config.yaml
norm: "rmsnorm"
bias: "none"
grad_clip: 1.0
warmup_steps: 200
decay_shape: "linear"
batch_tokens: 32768
Each number is 500 + 50 x the weight over its row's rms, rounded and kept within 0 to 999. Layers, rows and columns count from 0. Numbers have three digits each. The size before them is the row's rms in percent of the matrix's.

# layer 6 attention query, 96x96, rms 0.133, rows 0-63, columns 0-31
099:436570554524434487452566549430476572456501440538558509490574507467505512554539569548541482479445
090:634459509456509506529450443552434551523506483503534538449488561475486410497544488399421537562507
091:463569481498536489518545507573552493549553638448440556537529442540444576569563504618454433511529
106:486460472553469516493470538524491527520442364558496543475624465573514432481571538547555577527470
116:487523491505440510403545391431501511505611526527441479507414432510516577554446540577462444499491
129:475561462505592485441546533465521441474535442497574506531436351571485544506500523539521472471492
111:540457448538462507536522562440504522477538461497586428498395414497469605489516462521502451451472
114:505477420492479485478487386478599552480604569528528435514501476472527453473453487493555506519490
111:450556485596568516382477449491472466508488504574448508442543409668507554425502476545567550551509
110:493468497565556446508606569549506544426598514506419492513418454520556496465471558543482437480459
118:438524547580472555480481492565475506444512529500431424477530534528400533528550476572507553529449
112:588415496473581460461431470441437505457432510476406482454519477503543485484528519537460400500541
095:443559503516440550425528581486518525510481369443429541453539541532528463516553539453485493497456
091:550489515531490485465465493540513511525382591473461524500530581504583511484592481492533579438446
097:515431534457448512485484504414458427407587500481507510497512450451513563489411505527426453440505
094:505495521467398429510559483529537542530538493528508512486546459525487553492605486513425500406502
087:463446407492540470497451493389541567445470425481551482586414557482496441588466539453605568498529
106:441488469528488480556408583512520504341549407573532499383553554424423436525495458513532534503544
087:431446414539542372487462487438519537456519463508583488613479434543552448486527500363497511461443
106:460574479545509563529528510513449481592541475412500420514516498494472443390483576435452472494400
107:522517554491510513480553400378541507511546491630438457421385454537544479615497477470459505439548
118:572511569568523521463461406426475500483538454563412525458495558564470568458439477586538515525624
109:516548423546498465535494436466451573427508355498561557439539439571529557566579458482566564515539
117:487412457534544424492503507486508477536504496506520588524443522560449504559441574534506407567519
120:478580503489495476534540474526485520457600473476470495560424456476531555516417524422484450602484
102:460450573538479543497559554493541508552528460429536503441477510454567513534575432491491589489451
120:448627462465550451502513486494435466435507511544512522564661534506462513506471518456515460467537
120:552532504497517470533459394392549500467564472479535481446405505499334541493481511495559522559480
114:465534482500582502530593485476493408435583453415508477457482412595546537463531487536553542625506
116:458449551569470510439479389423515575393512504479544535575495556538447540464462572531499543458442
116:541451414476529501550460532518558512510434510487589502507544467478559531430535545577526447461468
107:561431491491571477477493468496531493626411440581470522462436463457524421478454523513474456456608
063:519634484567583558430455488552503459484512487490494441511496510536502460508564412587517446466531
072:449383542480529585445548518440523543501483493416551558510439573430490548427450499430508420453424
083:460505548466570505521457603511477541489462452463448542530461513437560528508437515411475505462391
088:395454458501465436594503511505533519434502441475461550506516605404446429496517583439447483424429
117:554569516525507532394482428453465476494451444590495467540561402505565490508506551542547477528539
086:452367605395431538484447504395603498552544524490460588435438529455589433473511562497425506438517
119:419456488583507464559442499540492456521476481488501549488519659448449443470484571502459482425533
116:484445503507521532574565416547498503600409553454514528511584496437454539563443535503487434465477
099:556486489584403454470474416387543502553510440515494497451448450483470509569461632534505437434541
085:557613495522571487472460484403463501440537468526467528493421438599575506439490508547606601558457
108:424529451531560543468490519542480458509373433509476524486519401448501383459563470482434573559507
099:510490412534472492552585567591442461456412548560539541565562511502481501510512546577427497509344
075:514500480463499439529576595541404482466616467520525439489512509533486645411583536542481474550377
082:456442480597497480475507407526463443614502591510516503474509495455501436493502439517469495484511
085:380441430616513422492469487499468493515519564490501505551507566431414439498506475470474487405485
109:399417401577504471477461425549476474504455539496445481528471523453474452490540556550473394404518
104:566523582512531536454590552473504514530543424534547475531495399575500541505448458458496553575464
135:382446478533476541502462513503504507453429505499492483490561571378499423502514589487473521418497
089:590512495542435572469494459434542482546491476512476485547547391561541541533512469476516447525486
094:469467403483526533492534506488579551498522431563530501458536512407506475474502568531510501429481
104:486602480576525471465458574532411495372443487495535515558520483496487508495484385591554505506547
106:520604425491502637613564494568489465564421528507553523524498579525535489486514528506480436559546
094:495436544524367566560478534404553512511488417459485544441506586458574444547476551483473506487510
096:515465447495428515469531548450541510617434552493487557516526455493439471463500474485417445573441
104:491485463471516501472537522520557479457545499347515508465478475540535460501494518521487435476384
106:475435514416605556499438566491482504460538538453431420488524439455618471580564513466507513491570
101:544410605544421449545467535496545474522598536536524528416435501519447380483329483447459547451552
107:560489491517491526535463472516390505513457558600541528501560483450465491500432443564511512476509
107:501401532555550432608457533533487506520533480510518493417469594459448444478428544438451500496591
104:485455548519449507465488578508534519425494592432516549399560529495516475544512545464447571575613
111:546467540416531518546544484481478462470599361532495484490499438541431499542467499462593543578424
100:498503581448501437497584504557481463445535498496511463569470464461504540543463554577477489498545
# layer 6 attention key, 96x96, rms 0.134, rows 0-63, columns 0-31
086:587495485495500420605429466594519421382476584514599473582529451481440476505533493489452477573460
082:453458460487477526485453427460489494441623559506454407448418469505540425537558536558464493483411
087:459530598450529575591513486492544466462507501493591513454537494482523459555473492484562451571495
106:452405414498542503534481557488489487422543463529537559533503501524575526503454516400570541434564
095:475543436537481548438467439502445513571580545549551472476405480570535555487536499575558583445479
122:477498448394483484476540493507526627585576528507473471544516472573479517542484575542477504501521
070:395485498431474565460601493528509535443469527504516502459460506556462499575533399423485451511458
104:448446440636468460531533550467547498510469526460534496413537463446422454542491506479559534442501
119:500543475623491508515518439540441422528469556583427488511554533531557546499499607563493479468486
107:587416503525414465564436569485449569498509502502569450502455606393570486437514521525587548462476
123:451541547541551483454499397512506429431505488492471527531493520522426554541416557380450475509504
112:480493439559602386498450483539547570492486457404481520471543492499424417462495519603503491615644
108:538430492485574475479432451472444529563556478429558506481603456512445598520542472487578459511477
094:479597377521566502517581454485463476533519549502504546471462442473506592506536544536522546524544
098:464499504466456538450478427546502546469532520414494409511500396529523509511506497554427528498473
097:385474481497544528477493516507410623393620405518503487505483471559477483540548470578541532459528
117:543499524524515452457531535486565535621451517508481533472545551401444526530545545510462440471526
104:510504475586549483554473593513462452519396440584530534478535542509492500526447615535494551526493
127:453513637505471460523559528441507547550409504518489580503467512415526464483445495477485518511524
114:490540522444527534454539447479547464437587614535563414577501457528562499447504456456527507511417
100:479473600540525418473495546532519593504520606518538447438477541436432502564461457468523583483560
117:470494501629468537448469580440470521516451547506416534516531515502502488526432529539508467602587
111:479541548542493454475536422554476537466513418520537534496537476510409572490571422582512549521508
122:545531473516441444588485556448478463504471464511494518478442598543566472474525434477490539439488
119:556520498417336495550452588484440585599555485451486522481470483452519435455500494477606557516428
104:373428559533524578526487452521601527513517492497530459546543450509493576527441518510447570413456
123:482517424516482587433508518459427405491464508516576535556550489599566527462531485555456539533484
117:561468469494465445512555502549450458442462475553533433526479578401493475510476440546557452512430
113:470513549491475494492551505614450475423428602481437486547541421568472566481500539571539482489483
121:506490479526473466433554481492493529518475539515479549570435567551485453424533583500431548484440
116:541448429477575486551493512470592463444493529375474490447557487620488486570580486482536514539419
105:555486532561522506523607459501536480555485509475501532510448466539534509609555511474526485512616
073:611523487450423558492495478515586451440441556502478497526527541545489514442469484419452493389500
083:409617399569576439575648489432468474473574459433501443538469442480494572412518429493457515513512
077:545514512536582361600545436538455554510511467443447431504504426487388517477512492581530445446516
102:548583485532546590444497457488513490589464525529430526513540430573542382511479495501513475514581
113:399484504467430463490525529473471488500531424545458405506468541423525574466458447542529580456478
099:499526480572483461419452519507526535502480500515469543560510494470543372491426424533518532508541
072:611537500581521578486461445446540471513483495590425556467504501487564460542570507469527534465533
107:529445489482456544463504477512519476430450513529593430465532530429472590451510502550475557501502
102:517494495524522495455530533457507474463465520488517491395508497472535507489586480464491543466486
094:533552467526479475541447537514533536524458568561445465509600551501534526484527566483494547458510
102:413500508513511409533569524525518458486448476421455427538582504470416622445479426503468514538513
106:434422537491502513473504589469525498418556421467502580468500501549521487450565492527425541519498
074:537483507582565519569587431387491582518439520537531565453523534551457446478457472621533535504522
071:480491591428454548445567475561485473446427482504456521594491440495432537547562433431536473478561
095:481555546465532628416454462496468520529480506490480484558529477515409433509490468422492488529568
098:558519510512591601468452569444490494497482530489502516526544436578453411562554453449480522490526
094:502471568500449434566556518521455525518519486505482493528510555460513654469458530537483532468491
075:537554585521471478446460502462518478566498511555437584444464541481536514466531503527511610449553
107:518439506387447442549536499533520517525492469505575409500509520475490582542441456524507493515432
091:462463490446546595507530617462399498463488472511514468530475459487515530502548378508386475535418
105:479561403484430473396538496517433585503419521451429508591574544467520514551499572475451547511498
120:416437537521561517609434525505540553462570452521558509423471454527467422503471549448444433512473
100:522459462558434521443593460498510521522564485446562531488472492502489436488430521514460447561476
099:457491577440567457489557475457554499460588442437638463439400450579476493507565479516491507501588
089:558454579435523534520549458469524534580438572514495544365493542505539392456517485573492530443515
111:444456474512438411527531538560505544557551559451512513452431490394368574507532520504504474466481
093:495522434546402444379498467498491574571546543556473539429549504464567430581516512474570498463470
101:441549398573546594505440507492549500485490423415417483487591534509574549473454510544449447433423
111:537434519466464528437599526441539536487519575562589555468434422545480505568472499418490510584517
112:503460428515488425616531466559446506522471484470438560582479548453550479503533429581518480508469
106:489410501563406508526567591461558446584543526486495521457552501409424450451435465595515475463498
106:475551518586443467491457447441521527468516499510502497508472535470508617512491550542481554456591
# layer 6 attention value, 96x96, rms 0.13, rows 0-31, columns 0-31
089:506536529463460543542542450453403446431525461559454455587392590577553493554515397492471536566514
102:502508589583454525523574520427466544474452463551425500441499473579495528392405492483498457501355
097:501432525538520487466386545498562501579518437566503531578508583450484503489520570481491467420466
082:532448475393511557428515508526493524565497455591539661509452518471459427530504544492414471502536
093:482482432619540563441560558512434436517407543544437503502467557504383394479465544512507418502506
097:443449489452486459488571577473516580422505563462515501500438487544458562504436483431401501503438
088:441537480536480582483436509501560487477538548443560535439477587578520498547510407641541538483509
094:574474587451479391407541508444474540450547431515477500453490531435458535462398544573514513463594
089:432530511494505486478485459526474520406565531440422494524468619484587467465502507498594501424487
096:522490445531493493441474565623449568501576553473513527511472525518554504554529445416535535343451
098:445458495473491485495608545505511437469532506520530461533430456455527463586458611487567474546532
104:475568537587465447503498461420520411572571492465529485546477510442461541517554413503495434545432
097:500532593536450530474487498502440492459549583479662473514529501594438453564475505471611541548548
089:520474445538580393627572468558478469552527501492561561463532558547408475477540531555534510491489
096:477545587526531504451546489604431526492422573537453492526445429397467540508465444506497590489497
098:366447514481476518558494451498529500558456474587528522510524414625504500413495577456473449460473
099:477544454582514557486417472470510559586407440408461526475558477523545553442503450502528500405381
092:517368528589620426487510524480569621521521493525488544426524525575476519493518538557590445499484
087:520435451530468461558472613506543465547410478501467573516487487493565479517543446489498423564450
083:466454414501421547520472556573540552424495555493577559536474474441555527512507493413467492469474
096:436495447422531507485524500587495571536581563448572511484526470497492474510446616553578473516492
099:530431542488545409454514539569442514468390524513539603501510572542514460532490526552474461486533
100:479500503565416510506480424479560464565566507509411544500494489465407542418519501433556426576487
092:393520437558489482437486415500481565576549482592448556426527559539514571432577541524511474583530
094:550454457517527449536468541415567487441499555544501484548533483450464420490523528557532537563475
096:529458492513510448483388352506493553505485565466691466555524497497545456567538552473558462505562
099:419449479499508487585543597572488433554497553558574453433540517485478461459579604474553505513410
103:436480454520453542517423564595475447487545577539503478495486494495606439637505552546474561532550
084:505477521455468500386579486513419524559626515465450483471583566478417488513526527600411468521498
092:502550519493446575440514460479384568524449466494482549573522419479511549526452428402438582514522
083:443503458509511592540496409469493530484441476459560585543459506593526465521580477519489530513392
102:477499526500530439537515417496463503453372540419497476458537469557593501477491589472446418436477
# layer 6 attention output (transposed), 96x96, rms 0.117, rows 0-31, columns 0-31
088:510445478527497451528473542506570583498463561406474553466490410420447512450452672519494523466483
103:538503595419595484551505456516521459577522582488518542594463520488448557580616541551470516546598
099:494509392501483589526569486530459466548523509458503506515562452521538531445532453541451459568585
074:495528600504559395576439542427505436421475542435450425507462415557472538446493401515562435520389
093:479434547456409446563474482532581526454491446431537470577513441480574594535575471461502581505440
104:459530514558532487453429386524455512601552373569466479478666440490531524451518552525627541540540
097:522481449510481458586439561523491417529521475581491423556551495462468481505493588384521509539480
091:431538530533524554538472511588581535541460491520485488570508549520517477536530493494473512555358
097:585476487492499565477508532487506510542379451590544464465489354500484542596462511478449581490557
094:454560451515578538536433492476489408490416458519504541536638497597463505492503505549494555609571
093:500521555435519543470447448537426482426384449453490513406437566509493540438506419529465523462455
102:604438522482512544535448534587455523488475501536479621510531431578556482486495558510463535459485
104:570509370454605468545477617538526524568474458500432534579464544465499550465501541517483407459547
093:464532559512381556439535529514556530493526471474475498477538455520500562484445465462467501476564
106:527513431467425537519481500380555508500587457502533465474543476571553458429571566522442443495550
100:497538455574463473510488525503455581448552412454433514446477516402499529587528532546526483531481
104:458446528450494486561571515476491455439548605616499487478504489424516364516503520530431513621618
097:507586407375448571524494508499516453615570545440482427566486521483485440531472496399415522432485
101:451504528527500488456590437485499512494524586516547493531438449517489534416459497450531523452479
088:500561522500547503471572458456454495562495431510418428487474406503492479500409484521465541559505
097:538447496556425487505496528452473466462551369532426503538529502539451568557469455507455438502510
100:400546452451468602526496497486521550520569542510427466536459468542482587494507465432564515501446
102:500444438495510471483533568519505515467565532419486507520624522556622538581482552576498496463515
105:532446490445513499534515484465600459483511503405493435574576456450491405593553471505512501433416
086:462490495553514523456533485584460432543447491508523513487538501608560535512546494462471491493476
095:426560478477486544505559677453512451539502373561426477490512507507492550472455505548468517468440
102:555494506485486548447457423460508506491541454453433517516559568500498525548475414495414496527519
105:595540486494503543532486492443491508418500404488539502546500546479493547480562531505491528438469
074:464429521493494509584515533505536494434440490473522512532438499464597495570435497399546483463427
102:453407473470550477499528572484583493463547465560500469418466526513472465434491530570527478444505
089:561462571539562516526458577552477467493538552476397360407480486450544513499372481484490496525567
108:514483510402454573482496547437490555508537474547548491542385482393473467577479432518481593558509